From a checkpoint of a small transformer trained on Wikipedia.
Size: 4 heads of 64, 13.5M parameters.
Training: a variant of Adam for these matrices, 6296 steps.
Each number is 500 + 40 x the weight over its row's rms, rounded and kept within 0 to 999. Layers, rows and columns count from 0. Numbers have three digits each. The size before them is the row's rms in percent of the matrix's.

# down: layer 11 MLP down (transposed), 448x224, rms 0.0546, rows 172-211, columns 112-223
# gate: layer 11 MLP gate, 448x224, rms 0.067, rows 173-212, columns 112-223
# up: layer 11 MLP up, 448x224, rms 0.0669, rows 173-212, columns 112-223
down172 099:469441497481497480468465509519516485522482484495477499474497582548530493496511537471552517524480548532466485471446486523535529503491504450464509467418522504552495480492574441524490475490484526544525526471532513509518413512465481470449477521533502513509556544507510480432515486442480529555534495565492481411492518527528448465449491563494
gate173 108:498493566574418514500432527449494486493478445403467465481458458518538435511565507489539488450509421522516566471442499522510560496511465495466502449493552516538515431424448546537495488543491486540519530471596525463519417497486525519467460461508519498481483490484534526482472494558484500520508525509562460493494568445502527529495480453502
up173 109:426375473469510512496497514528478473494599501528577462469504487456494438495536518510526511515430409545493499497565456496496515539533504523474445531449480525497473497553438465565436517583529481481425499557456500481448489496465564512560559520492483495433445471486453501453493447463438495474529470556549508535515455493438527582537579551496
down173 103:517542468540494567458577552523482503477494495482483574506487510521504525474409488517569527473470499519512460477493468508545531477441527527472423547514471508529522511484459473452541499579418453531521538509425471531496432458530457490516499448455521457524506532475442524547541448560528521489475497470572461589513501532460508434582554506542
gate174 098:508603525553500490487444444413543493529468503551403506486511476465556520493480459508519493489579477495485503492497493580449485526480602495536497424507471529516467463516489488447444468483529477492507469479538521543440467522538475441448544472519439498483553482505521543541466502546468558473509505560513554546435493475468566546463495565456
up174 101:525522475510492489555485498492527513619485561532513437516447464503498561472476518482561504443494552388524527454512472512461499469509552531498481463420470510510443470480461432458454413477525473460480505559469544494462517505559467527501483480582447557451515498562538526484564548505511518480530491541528540565449514512519546527482548545456
down174 100:537562486488564499496447529477507501473507524467563505458411520499447490479466429456431534528564535491504499535436533533539502487591578510480487573475498471476485509493535468487459567541529480495511510450534498540471567477524486474454509493528511489472486477497502540448484458538441475491510456463547467516396490458449440457480489539459
gate175 093:544544519435516489516466465522497515457473544553420461571476494582436517557467489549512490516506541508448532465543427536467468576489476437470550484465456516486470537452516484554584490490515553470536549489478457539472457443410564520452497535461561515492544526477488512527522551434419483551470524490473555523400502482483483520617427490514
up175 089:505464498552496482524510540495479467536526412465548519406498544466505492452567564476514494491545480465466454559457574474553556450483527562511444497562485478464555426503504516463422514487485457534456430447574506457538592517589416500507515466514423531513454483516518497502450484556542460428537457542493456499510513532477469491458577483472
down175 098:462512542508496606500518525481504474510501523489502547545512524466546455509446456584544436436487497477464498471549535449490482518497520516530453505479614480514495501407415534458497546486468460526483442485488505454577476549491528519438456519486498569536441434507488502550429511587513495456447588536519466448458470487490450505509473534467
gate176 102:511525546460482487514501439531529531453491522496460482477472492494484495464531436481471520471463447452498554551461491445517424501438586510500507489453529420479463435496447553596498466490448511452507512498480580488474529443439571429515497460490473428475550473515483515512467528576472431512487605526493496526492497458473578527455447423482
up176 094:556480480542535493464483533495474498520488461504597525522511532468467500520506583554557494489553516557529467471551522537507550494543436499512481513507482543555525522453565456415499507500487508490514545499559474492557501570570481602486521512486496565545486496474555503491549474413512542504522423493501546475521454550502402477509564533526
down176 103:504485488472597481474477431513466542516452471606538455433461541528520528491513380483521504527435548469564520552553548502499532479440541517582473466521478447542505497460556448458522455508486543491485558404442525403479467447486558482446515451553457469440466516572469488581491453432503519542558492435567477517481472472504512489577509571483
gate177 099:517503536417568511496473482533539547484544538575525474507567489542508567417487557482538520489486476516510546535519555499460430513512498498489489530564479536501558441445435523496450474459539621570426557510495524507497530480510525524504462542399518531532540464520484509502515444568503491445504504456483471425493522479491493424538521536488
up177 101:532449550490462469476445435476458561513554550467617473499572485546528535438526512472517524503536514570458518536517477491469446514544576474491485477497499489478526438484410503533489449464556589522452564508509517491498528566479500530488498506445507502492506486504456542526521527538523475471498575482496448468440479548522479455518499497532
down177 100:505532520538538553543483479491440485538549520529568520501511524517477493527444452494509511451553451547479491500488499475537521498461511510547374515452474517457495448496499469449526485545432556454442504535468462505456491510463468543540444454574456461487422506561524506459542538487522531466390459515487532524418550461539465494492503544502
gate178 109:532442529514440509475467432519531509499525475452527484503472460515517495524627486445472434509481511465531486488490490430556557570447508446526585542584533471441454555467553514563494454523546468535478539462471560492550505482473551534492469486575504540490515524522474509489568488555571515413448481474485640424515496507470543570477461479518
up178 101:488441464574477539534535452508517434476520471526534491456437446495454444520567381485459494500480479466465504516495506481471564570413516438562493517627466502528404469498517492533559509473576448488531564510471469502567466499488487448471515487522521512532535489523495462512562498490526551472487511493447520447464447512476533540534447498522
down178 104:487420478578520474362511438498524554527502543555483524515475435497533480467559495494461495524457528504358479486460474562422585522468467544473490519546477462511470488452501534572530520518502473486488485477470516459560611482482501534475501489588545529579534499478501555419461428519491497504490475442484568519510544523462492524495460547490
gate179 094:523501558463545486530482456380467430501481504519502482517494521472507481485550535465527540445493515535486475463446508553483566518443508498466517502518425473492455499572493550427513477466473473485509464465557486503509517494548517508434444451511466373501589490499552529595558538578463461502555514522484504493524539471517500604520429544533
up179 098:536447572376521556543560516479516499496462497485504546466516479501544508528544470478506497552456504547466490464426505475486540513500555507475518536473523524470517523507498486439502424475398524522520467513432535524504570464471521520513534568427490516432493475558536583449468501562439487490503508505537526515431618497496451511473531504535
down179 097:459473480439540501501528472517532548523487499513482463446471413541557473491525490490573533479471589425467505390575392474508506509513484539532500534496475548550491503522487432491565563558483535469494487540523523478442543484459534530556590520479524532401481521521449536444534495433520442505444464491546532466389489504499470517541522502462
gate180 099:490510526414534468526561449464471518481478452555432475446524532573461462462445471555482555497394422496461473499541421567476449508547560560515496542514525481425500508510472525511528531431499504530465484465520458521484522512471550537516518569518505463452593529483523466444516502480577465444454559407526597481499480555512438477490585519493
up180 106:498481523488522590470519564527490510504460511498465524544413395531420473469472477509564511517466471546540476511422540450520461533483448463525417435492504439551523618457518506513515488537485535585486399526495539612461492496534531556525471525565516547459538529512526491485553518530522579533483534468553552448449537513479456477500526420509
down180 103:565427524532547482543499488433539529493431491480441460427568479513491460484550482405548559463501470478431543559464495476495465519482595530446563535449490514512465526487511461484517553514476498529534517485474490552531489539486462602532519511486441513475497507537507417474553492521419459523540471473480566475510517465462467472467563557510
gate181 096:492547485446505494516516468447517501461464526561521528454524425474498486491500489577507526473545513455522503444581448461506521455449549486404566495495521524504459443484519486470544490441511503453505480477482524443412469519444488492493494442444553505557538458560524575445567510504485555487519404578473544439499489459428556547494522487499
up181 093:563396581473579520531497489485528494503492536462416445533501551517548534507481507473452528486469424589487515536487489525473560540485571500571459491483474534469534650498453476552539490512469490581468560487483516515551566452547463487554484473474430528523462538459466429497474495533493502509502514457512508583522495548561526534514499533509
down181 103:555503474498440448487448487509477431503568464487518499504465517558550484568486548480521499538471502515493559521478526464502473498484473515555526497539507528486491468557534495547546569570552474551485504455472546467582502491534494476522516478548453517405462534466464498529452491540470507536501395565461516529495497486563519511567406490550
gate182 103:538590550469472558460494494546529493532522475517516505503494481515495528402492501458528495522452495489450517507470490536496534498515459489493488475547507544537550471455487466500464415469473499533491471506503510481469512512506539508516570494543499425458492537526505568518492478531465499510500489540589547439454419505472488516459465472573
up182 106:576542504456487496442446518503509481566548470524438539490438502506477534504550490489478526486406598437532538503456452505514560521512496524497491434487560503556512436499577375584499510546500558494526532473586598523523554537501543472445560580485482487540451558518449483431500499505461509516463468468497553453472487404506502506489459571510
down182 101:545530492497520526477499519507440474473515480516502510545580438464469548463469552519484463470548473430465520479552486520535480512434557474477464417482604427478491502440522478569488541442491436513464449500512509528530472501500520429526496466533491499547537477480518428476525525484458509569488490508479541482472456489496519526433530466468
gate183 101:535493503424455501542405570540554460519484467489503446520459497558478493483553569511539494525531465500553538535470488505510541564460470443538474499481534571510518495545525457469546468516517483517536498527500526526491461577517510529439551482456429515453458601490564555550489438486521457552549467448481529539529524490440511510480552484440
up183 102:560496548422403449497448518463529457535478471488587436498506470575464491464560495502520492495486431539554521448509509505531481576423462475559442521502532551464549453547519480444529448506506499559512521512497521544469474568504523523458488499491469519498471560496489513559513485492547449515524531479394523532512510520444462508474511466506
down183 101:594527521462505558523492536530554439582527475534512460532480480530467530538563523475533527492531488444494525447526521546443467504453472474457448536410478493510470521536467490500532453563477490512496528600540525539543597527512464513529521511437507454506511562454487469546439535513537474456495560510576524514515496495453506447446500496425
gate184 102:489399545509530454502503435463491488484498481453459449475479470454495459501551484485476551467467550502448492386475493480538521490444530467531497561448421502542472473531480461474585459508522465472479435457393544492489543507528456468516521520540449436498490545452555530577497498536571493478494506521564445483483485614497509543577517456519
up184 104:495538482590572516438435559502515524505584571500508451538501446518489434519508470515489427494477498494584449517556457537477426459487587491504509455482461488492474485531471522530488527490523520484548469491531507451535542516514449467526465562452451492449476516437413466491455493459487496485488577468465510418457436504504501502483471469527
down184 098:463473511441544525540474512538468546599513472413484477430502494527513535464507477527515511545479478521501531548502523491521506449529576467516483570528541476522491512515539489508553445458476471484522491465505410538479496496506455475511564581493493532492496561513474501520511471442544535504490519504533495450488492537591535552509449536534
gate185 100:497606520494503491529481586501551467512470494534471532536445488513500544450531489591480535480546568488526591511604437535522505481538570567413468498495422471487487498507490568533457443500480502513476459477540504497488463403425507511439438501486440517529482496476523535481528454472570546498549422561492534560479485491438510508550456494506
up185 100:560484472587465527489589434537484464548543484520530477573567386534470459571584463481523545531392418532533418485450519447493495532462468466520470509519487509562541561475506502442536540506478491456444563539483580488535450528501540481535499512518549511467492553516506514510421434579410461499534564480484473466477476483581544428406474526525
down185 103:549538541573510471525530532574486463471469568522511428443484471487512548525441535479448519482477507464512522604473471430539540569482478485481539414525486547498554462458490466485415554525506453473515518457489577546473505448526566496463504516497538540543492476480509540512505462553466466489492491539613525413471499452501440553467555511509
gate186 098:545465455456529439479519548451488499539498542554423459478486512472454546531471520462578506497501492536535479423530513529450451556540500455488542460510526582475457416479455537573525430573453486471509514529459530559484477530515597541448496527571538521508508511426487487433506541487528544533503460544555485561589468462518516519512519462524
up186 102:554417409481503455529530511485484484479466518559413469482542558490491525466463502516654496519494511543454501456443555455481451506504495538515537451488517521539438470454519580525496467518543470500469443507465425566471433531541556484439486474502468475479459524467492509480470548503492469496473465431439545546521492409532446541449550522532
down186 099:492511429556496453558540502519496502529506466544491539471451539436522461518502477496478480459423513435486538492527552492446441632493501459474456457509471568446501489561587537484517508543504547518515522461511441534459490510488454536536517418495504508522434477484468524495509543548474543503515483481527527487440458506479487480462477526447
gate187 090:499504543402467466441444451514467504457553538470450519507468616517506483536508541516546474533458489549500540511450508466477554490506507499474536470453516464427493467404547496555533449530483455550555468510442541448485531502515486463455499542466472442392564473574503556589464468547526523524486459514476519460509534509447559465544426510488
up187 089:524487546469459451476527389484519500443514536431493481490477533467421561529507481444493456567482453512464499513452451437482580492536557513478501495446496475460515530458508496529530492485502501526600446558519548449517592490469495471488486511446527430422503436469537529598504510512496505508424488483495522465497514492456518509486495499482
down187 096:470525458455554484481464460484546535505487533459498485435519552483565553544508505454539475583462490530466495553523429469499455483555464588443495457487414458434440450431571499505485486480510452491530539558479548492558567535485512464529516465503455511461469430439528492564510486473525459602535537453426585498536523497478485498454489536519
gate188 095:471408484403558497466507591536474440500511499525441502465528516565475449468486564493497539436478522502471466496486461465438504448485561502462424493501467467474462454504401484492547522465540509526516580459459488478505481475436563439505563546535484504456494509527540491544528532541507465547487429543510465474492530439450515506534397424465
up188 098:508516553492512503507526478562518441528551476572543559472568532563477496497491515547467444447474418476446473496538510488477422483454511441504492433541544546462529506450474493494487550542580575486472515558512475508501468469505532497491505533473493497458456486536493528440410535536516488480422516464441522451415434519488470474570511493491
down188 096:547527487450503526440545529528467546496521481491556481527504463491475560534531494477552463483558582488501484560532575515521476531477477520519422490513454492477476449443487488477476556494521504478446529450556468514482567520484511470456483471579499554479479535540497509535574544487441490510500497456468418524575529491489447537488525540503
gate189 106:505499589559544469484498527492524505427493541514472552484515511500518491490500550510461535521463506493434483559450465447453495514556532500464478574552611447473484494552495486440554469467493516514504535513481529465563487481501598414501553410495478500463554446493466476511512437453546552512486530471473545478482514497429482544487468492538
up189 101:541510404497493455486502492509473497506444457450499489492489474539527510433503485523530422477541518517554535474496496566539500441412482506448513404504466564504556492428517520528407546520569484403497517526529492516534523505515484567511458534487532443513442578490532478570569566521474487503493462586509524518476486511556484440589527511492
down189 103:486483432512472552541474429526481498497484445515450487550495564473480397440486511454534538511463518486557570517498479505482492480447549448559500458531474526547470505437492623469492478528563475443544521505520473439583514539489538521434539462444521460469470534526554477580533510479523498416478516557488566502500522521476480520517460511471
gate190 107:460482568519493562511530552455528521496551599484483419512547485555456473483521547527503494532397500548523532495464470482422506516540539502496461513548476462432476569482508502473426466460538523471386497484511506601511543509494493521471525541487440481441475570524456528478506557538494522449521518503583505483543496496471435484490492486495
up190 106:488512412473600566515509453413476483500481509438496488505508494446458498503506452488546518489450555500480531526510489476491546524525509482549424452448447455448527464582483530451523436480505513589545545523453479496447517491442565471468566513548514465510517483513481466465446456488582465480477515464522432528490506407527553517530504519523
down190 105:477539428450596519420486488494512493415489516515533459527494478449491509454523547413488527487476484526427561466478552526383495429520503528482458501474526468373537525494504483444492541482542527529482573523496500545477460528534493454547482458438536504461498484491515489543464448506481529514475548419549486463543510484565443578524487544461
gate191 087:466511515465447556525472436530445479501481549499516518467482516458486373485525484541536526516559518527475494513538458443506494504533552490451414460492573484406498528530494475442402511490486470446472470431501474483583445534460501526472542530526542475396485485515498505506456457561443444435465475434545535460512491504451450527508536526503
up191 092:486515447467515495539488497471479452498445526500514495469518503473504450544562458551524501498488484514488462472511497402503445498561475505471498486504485504449537562529539454446489496452562462456520457492545531456467381520503420453528546512444487442470446453517551535505472460513481485517513459490501503503508498467509536515496522461510
down191 089:517554547519571477465535548500414471529470449511504566473538481467467430410445486534522472465515458569445509501508527534551522510483565467496515479475485473455469531437468466473497566497527530508550528472424477521483507516569475500441566580514569513501542507465516575469492532505451499560458552523461552514461537445471459437517488522476
gate192 101:460558471549497482523451499422564455571550587500507421520431513504482487503462527478509547504422449545524549500605454528482461527516577424534489443536494493417457470447500523534490423525491518458506512497563511548468491472485505523420495523509480523507515559495529483462569528587542532423523572486456511497541548534521526479468497480507
up192 100:529510512487568534453559495546454557468480433409466517564531502498513453519490444487540464524571501509515483518440532508470577500524428554501481499461501497605533534530494475413438525498473469523506545512440456475494479499511482471539463547495504488505504471504519518572449521487496454579443491536581451519490440458494461498570503522546
down192 098:476493549457528506513561534478512466461503556543490526563430475523541504463417534530504451501531530506531433503391503494517559420515482450540530561585562477434484522434437624500507470532472552501514466481456507462559531555529539454542499472504473520520471505557509526555519506501515492503523420491581531472542454457493494571486520537532
gate193 095:469542522482454558484549470470477487529510520551566467491511571500445523487512431508555462546490501543493516442511536488475438455483525474442469563517462473551556484496503438588478413502537534438536542514529461497485463483468507505550598569507513466507606595524487508458495467504478590488506553465550486507454451431492541541540508504462
up193 097:425506530504505609503544474433461522508447515558500416482474522451530550520560490486513487540468563498510540416507560492515402500439518487412430554503484488514538508492463474539499471541506543424519547502504515509436473468486494485538536482507537463524511512446475491459457472511621550484518474500565492543501546414520548465519587481479
down193 097:435601518590480506504465495452494455568544502418521572422493485521465484496541468418473482589557500529451504508421560497521491487503551499517492509518478535448521503451573488488474515483521518485456522539492552497434486565451479455531488450532490533519481491445472533523490476543476439474504515483527497500496539479505534560465558465537
gate194 101:536449527430517490404530424554510499488415565525447536510593479468563485441493494516485543540520529579599517411508500473456504473535384514516517434440542498432469492527519556474553521470524475524484553467472584480482530477484587528455503461474566529467525517521452490505480495452534607434481449498516512499538482490341502479524434470491
up194 101:458450532480540458465486488504494518523530504618449572515450522551504480458461439535521522503502511504514489539443470487523461521543461511542461474487554508472505544517517575474576497492542365613553497442475429498497548455539517545449537489480475538568507487488488430499498474479553527449480453496505526544501506504453563482557458448470
down194 103:585500497507473502490481471478474583404485457466487477474540432490491461461497476553512469555517543556500454512532512499446465625475556493503543463467453553390520464520515467468435515547507507460474570520495519539503504499495540513468496487491483440480498519485455443472459474551481537462554517459461568480505503510563477435499466527545
gate195 103:450493467532491507516466518451530520474473496462545488504505520483469433473507529472480549494465483531551478552465481463545537511468500538529483515477516518501461499522476435468541435543532566537506482439488547419421503481521469467510468459464476522564597515569533533444489520521516578460553478507534531442457520507451600500489493562523
up195 105:505481414528510597473488502521505431607493472501543544469523494561517466492447523550472510527443486531473511589569459462535473511486543477530516454443511566411479514558407505491536484423515521532463439450475544557476586522448481468543550573499465570431511505491486501491479556484494467460513546461485522483521480509458485514481519452509
down195 100:528490509604517504499466506478488492494414455481500501539553409517510537528578537476417455423477423467401472600494465479456479524518523479571537546477518494484525471501467513588532459536492508451490438489535521465524536503432495533500541454475434510508552497531490467548520508499473548487511548459504559462473501535485491473480422491573
gate196 104:437502509493492538452471524493538431454497491547565423519541466508436565458522482493538490497508547525456468504488573485473489510412522536540474572472599455471507535527410476468536575490561524465469584525492480507495550419465590504471478483467459493514525505491512503588468423580536476435499445472555488496465491478502492550463478452530
up196 103:443531487496464483545511475477452488456460562540505446519549424518502493561505560509538493515521503582544481471446501499445507544426477521529523445512490498449479527544461439531483505510519605486506584478470481435458454574490551511415479490536584498452526445463479466526436460478548546518533460483460448496484504527522535496466474468476
down196 102:443465514509521463527512538502428433499538451433612482503531528593527491446447471442498467505546477542491504505494474485506467507412459530573508540440473556571493561463531486472512507484460494462521535539496371540544522473489508497539509499456492497423521470443516524522470468511484589471421525447519440518501535563516574482455443512537
gate197 096:452453511470555477514497489497467485471482495517505459456552514513493454453533544499511509509507534493466459488500485463525447579545497538488570473482459512496487524451448498532536429491459549483529527454575574473461428495509488402516492523500521490563477622512508521554550467574474471537521539462454481506555449554504554513544495532504
up197 094:410396506502551495530530503563442492471523471504508454419520525512525450455557519464474517513458511498477416533477484458530470541588464495535564438489494532493529500473455464566546424447444520463498537481551527501506446466491522397533525512531539487552440554496479516553500510571442464556541531415457516504575457559522547497591520550513
down197 092:515498501507484522502556506557492476509503510525436526501532540569519530510559507531448394490484520422503427524480504476494475508523526532610415471392472524551434517478537496494454521477590525494507528467445482471466533516478502555458441509559573476477503588454485515466498496514457457535569496435434497473487400523444472493536485495531
gate198 098:461451486467488469490479509493546491447430535488510522506463513495441455455545521509508469465473524560488537521494438487558473475520502490441509488426583459525504434430469507490601467448528538492583507447460590498524538521442511480500525485486442498446460535597557498518523506490582516401568465582488540518495516490468529456498502511523
up198 091:450454427514502515545513523516479497530473562461474497520497515464464476473549503513484534504518517521471518510540472489575443458572514498492509490505544490536444456474463480487601477454556547488499490486499565485514515560443551489552561493474471509532441507516524469490503503479525473445537492525483508568463551528580489462494470561549
down198 101:449516535474496483529537472552478422541511487501466511514554439475485544474534480547550524501474467447520507562499466564538614498511526458449500530502526417497461474498536457550545478481534492464458477522510539539496567531539459519470495477524475445568464523487480544506470547500495450507470461581533488561456528508546539534467522530595
gate199 098:447495499469482465563525454463571465523553505462497526553449435520498489405482513540509514436502424475523452524536527529466554523470486508523448554526468454412483420478504579469468512470504440525545438487508561478481510510484552445465554522517372502507537511525550478444461497621562501515541559523503485500535491573480501573527477448537
up199 097:528531449464514527531473548538498453584525553481515541512458466557555458433452514478545556482504477475536472473503545457461487553485525499464497545494454493505477492500461561524549547482486483525646509505501523500495516512526472422482478495548497482541468546563475489507486549540516443549505620564441541515447432564517537517556495467487
down199 094:400464531452474503490476527492567545506539491478442517534514479507500517530512560469488442481537471473510549514538533491483551561535475542461456578393412522467507473523546522511531509567468410447587494507459526453501529476498486538524494476511539458495436529453478513488472523515504492487488494551458474640466527532541517498454522530537
gate200 102:543576517506447433487450551502492457465501496521545570552464430487423485470505499492593519502497446562530590474514458495489583485495499421495543457475482539483432556468486483437556464499586465476455456513478559509423482539537526501412468470542435492457489524515530463496510455503486490473518508482522529482530481536497551523526420428512
up200 101:544475476510503552487483493514515517520421526419489538526487458465444499478499488460513529526494495506549562527568468521529481539500499499545540437445501512468527480460447487470418473508544473509445490475490533535541513471558560503401495507491455446412599522437485515605575522528474505519548529617573500546444519549497503518557550527565
down200 095:516532547456495554546457529525507512468487483474483467439476446481490501483573466501525490558464465467496553490521462514488497508510485515470440532505550557514521482495527520488473472449543516566561467530468532481524459494517543486521537442449607513454420500475518509485545534467492485565503491559517490504479513526526427510489485458552
gate201 109:513505497529465460560450517564500396490499517527468515546495435511517426537517541513542465492587482538502445559558467499481531511405533492537511450487485497453534481475462539536509534514464529425486490496560486457491510483579545520491503540547524497471537508534490565537486496565466504515537448576566503445534507420470492563503534418469
up201 112:489560543482478438588537442522500468489471499535549512468501604533480496519531528482590496510518484510576503485547451476511459432498500495510524457483559513558644474479554505497487483559513477420490508483492535515473453463505538545477536537504490451563522486539445568542420520524530473422555421461555548471466533483510464514501502470474
down201 103:545508519436508452468471485460555486494453532483544474480514565462494465568459553508443498501464526502515470464554462580526464431514411434509533505536524487528502525502540564579511472530477581461468520544542536490551475452519449484465437483446470388553526523549459543474534463455542452524483530526553533448446529506529550535461506475508
gate202 091:555529520516481465475422503514495467444544487500422465450538435496455463473496491472552583473484593464487476506569481505417474548515530497498431484563540581446420534503512533475498565524505454500511498495481569543483423486478475487481532546525518492534516536477536499575512535506531465534400483492502497464443513479538494471533433476532
up202 090:568484512486504455567469523550492534446523462464455468447541493511439463434471529530534507498496551464470434539575486471423466565546517470521456411512494539453474544563528503500486552489496507423441529491504592559448376498458507455442439532532503469532527489552521480586498533478492460495471458526433495501487547518510507517537445434523
down202 098:543487508470454475560498445539386541494544510490526541453544511442459445483475429489498515545546513517497460477466516525564499519558578459530502511486435537507515491562486495479452490494463490477533446578493524575535469537470492572516521507496537481563593491469529506488466484551511549500489529544480470556478533497544446533471462504496
gate203 100:429503554488512569491469480417498446471513511528536549469593516536439511569534459526580512525553495484560550509549472457445499520472550557577558531539556491503501527487484498572537457541474534511472419450515563464507474501495522577460506531459480541392479458506500451491455497458519570510456515527478462489457513498498513504544475469468
up203 100:482508475549572414550488501526520512486523445517503461566480475437576492449480506490443548499443496539477478566505514492534561420512423515442493516484461472539504463555496437490438435467439440517517447541453445477438529502478519515466496488556504507522548509525520553463511517508460416510525565451504584537603518501516465488542441552520
down203 099:531516491504488393484535482542451489492424458517483460529475498526552448492570527522486468482448505567479447454487481508540467502469489514473483485488495443505445475394566458484460618471523525522511491485585460434514535520481492498522501437586513447456568484514473567531551483518492478529489486516517466497485477476454487468454444482497
gate204 091:468507459497469490462510492502527471442455554542512493476508432427559482485459656525513458464489483468467606467581503490453473482529518594509489487418510486501468437419459518534557459549552539468578544467497529473539506429501554492525465555484579504513498506501489512503503492496504433439427492487444465479528550465490497486514526414434
up204 089:540545519532466478601455490531456541512518473405525541493464550511427509473539397506521476520479478469480468503419477497544468541546409443424534470488507485499519561532544527503440560434483493543437491530557471523525479526564525536463492460476462492488464497533493552472472554488488545466559390438543587505479437546515433515533495527500
down204 085:501453466456454446479498510484564531473528593502493540445468482560552476490518519510515502479519527539499476495434494460511509492498476460500514514451536538438443445449458485483509451504483450489494531473471542479540496516463564523511558491470493496475511545550485510506523466550520559474436506469481546539475570543466520483553452461500
gate205 109:522531480414561523534548509504534467518492509616484402543527515522501464543506467436523495477499434526490450524495510504517544557430563536481532483586589451446480521433496597500435550450535483490516462514477493486501564567518448543542520556518511493475513539449567503535471448441520470508486546504557512524512507535489485539503492509540
up205 110:487453545537480521522510482420441481539440364437444493416493490523543505465569502460518469575465504553485480542435499508536481513517534451490506501462457487503473529523400484468449503491542523442472599487525559522453442488554504475598489457496445528496498465472491429533511536532478508500498574497542529478517483449552503516519534433459
down205 106:584466468499449488539573559441549498430539491519490481557510399516468426508536511515466511524518502482472464478476463479496513509530528530529476546445505560523512472575464491496512572503473572421573523501489499472447431520512508515564497463449459573511478473444523502448458537507493589467499530480441477493528500480498492439509539432486
gate206 101:467520564513500551430527470519523499405491490482499455443559440450515461524550517511532459516543508517494516421492533482501434401510486579495514525446447511508431450512554500488489507529566523524499552487504491428430569552480443533525543450521493463514490423469507485506507527473533581485506525509575574511463485569549498500492554461446
up206 098:459495517493542457494544496524514462561489453417512532519456463588510493422511493453484572487470435509568556481466576498527505467480545538477470510488528531497531523484418487478535532523481463479435456488530515482535516503518560535415518494477538485523454497462567498547454553522514458436495441539523484524558552464513449499531611404512
down206 094:500504495389522467549504519451471555497457479505481470507455482505500454487473520443416535433425439447479530487498522485472503531440522502495478503495480479524585516519542456471503541489512519529498449576512464473417542481506524534488529421539537495472498525540523486568461457427504410431438552552508506488569542440531483593433527456522
gate207 108:561486527473517517533553570488497530482483494604524515527471544518497501477452536570495558514505539461563456467490515551507513497529501437446523547522524524534518481523549620469542517437466445446522505501554535510483450491470603492428528555528535530482453517506577475495558512489586425433526531591444538481582518433466530514508525444543
up207 103:424503512557463515458430427540535471508484482444491451514522475511512453537558478492532464448500468552444509523543519457512510496464485561515495458445497494445458508459497425479434459563516577552460498555450455467554535499537401542578488474411451430541519437500441535484435489539449634520520485440536420535441462516502506523505471601443
down207 106:487454473463555503579538448450488492471527548478500467515484472487422560475442476524508503557545479505467481531540576519470503548533503533535409484515468501532487491456499435477542504469453514487490419499479524502448515571436488577412591443464484571525562439514563452530522517488452556494513481525478515457514503472479457514471468478527
gate208 099:505590523454495497508502494478522479411458478516464498550564498431493539550472419530549538552461534478529462512529436460506441519486461511474476512521576460436519477509445418580539536446474466519501439428481500486517516436556573494407526491490567473456524504506492501489404494515507468461463502501487497528514477537479452516524518402495
up208 099:517410519521470400514455605550511488539545514498540572495461523579514446514492504489524465470491499510519433532548498592489574484469533445462442453521446533511595515551496530461474463516520573444494549479545490541556528504497544470595445504482498484502462562522513562539529394576486506495560544543476519467492535454489441511501501455563
down208 098:438513440523453501547454562503456497470516554551422506433471383487506462447532520571503544504440460566473400455505426486536490439498558498559493537456528562510495563557491517540487497582410484464472508513458407549490485556487452499483561496525469469482514519558499441445492529532538431482495542539527506498464537558481515552510500507476
gate209 100:546505451494577456455434503496519478447511596440467527514419524492479508503507453575507446461485512492474553493561468391475498484502550447427452502535537503420495493468519472452512541474527510515501480489425531469502443463506528486483491475486461442481527473542451564512453485521478511470448508541480480457545472493480503508553436471550
up209 097:472463513470430468508538564478460516552420426585540462424497521442507485472409587449469494484504443540466543512431544525488514467580474513594557458505507448542589485550497464484488483520494501500554495519506544490469510528449516514476487459485496533551472487503574451555502494514520481476501518492457547535453556446486455492484529506517
down209 098:465527429457498522456473480466481482506475511526442467590530447520485509452465520552508441460465504519581581528476538535439438458429480499495544394551521431482513530464477492599603522539520502523506487473479519564544504483489549633489466500477522468462448551532553437546529526489547512528530457502600438480423499493460508481502508514491
gate210 099:491520527539578563497472435506537568451466445461477531504477458514522459494546467570537566468563563528490483447501497514500515393537460521511449475500539528418520506496513516487525583478503466391522515461520506479457498419571515468509471453474548492522530565535536540445463484502484495504573509496409548422515510516476501467470486383508
up210 097:452474476473449484539451444550531467486522539523556423475460536465441560508517573470470449485409449509476500469521504490561460478515538538483484531564604453532531473465504469485537495540428522498546569521448493483495539551517522482495506419520526542504476444545509454419476493513518574482493468517553430542506527470520518492496538490473
down210 097:500489434474561472494477557493484534517511441467459454442425486424467420482507393536517544559498517465452446533514579507461511563466538569515432543483506470492492501468524465547533501524493495509498512529539507490552519445556524513455513483495501511513520520496461479577492512505439499539455533553437471447459522527369578534482466434570
gate211 102:492497499459496581481482472459541517397516506508409561472488472514482602520581488499575525543463491550514507503520558492524435520499485510446412510500502526499448542435519497527525576500504540596521545468494547503478497482419483481485563495467537561447550495474476520473504444510494502452445453510429467473481474510437504533585434552505
up211 103:528481472458472426506525507586516492542510408447477455503524493478497499469507550412417531426524583511505489527497431508477446541545454510507548479483444462524502501467508506549530462488499476500452547516537496480483497514551516469521563591553425517528493503563460427570400436520497441470482528417521458505493499467547464448473471573444
down211 102:488511410538505486538474567523506521550539437494541532587557505482476465503431485514467491415455515481577517443564438433505429568477550522483469501481547505539480537479529530483501517471542453472501519525467498531500481503582448456471541473499540451506482532493531494550417452470459548435507379465517540434528513562463470499528541443454
gate212 100:483499502545485503445416509469505513503546545473478543469453468502399511553538598465502561519491479557472524477518471508485522505459457581479559453496526525477485469509449432581584468553491543525473555504559525566428457544473525519453444501530444529467560526504564503539496509521506509516494557424529484526464487502523576497518482479495
up212 101:463397514454464463533484463488546564559488513420457509499499523480493502523466451549500447492426489525558515491529531566481424535446453518466518505428504488521546463507468433570560508490399528520423500517435517491512532564538548468507510452481501528427571449534506498526553477541460553509458548492467495555530497446488587507469459507475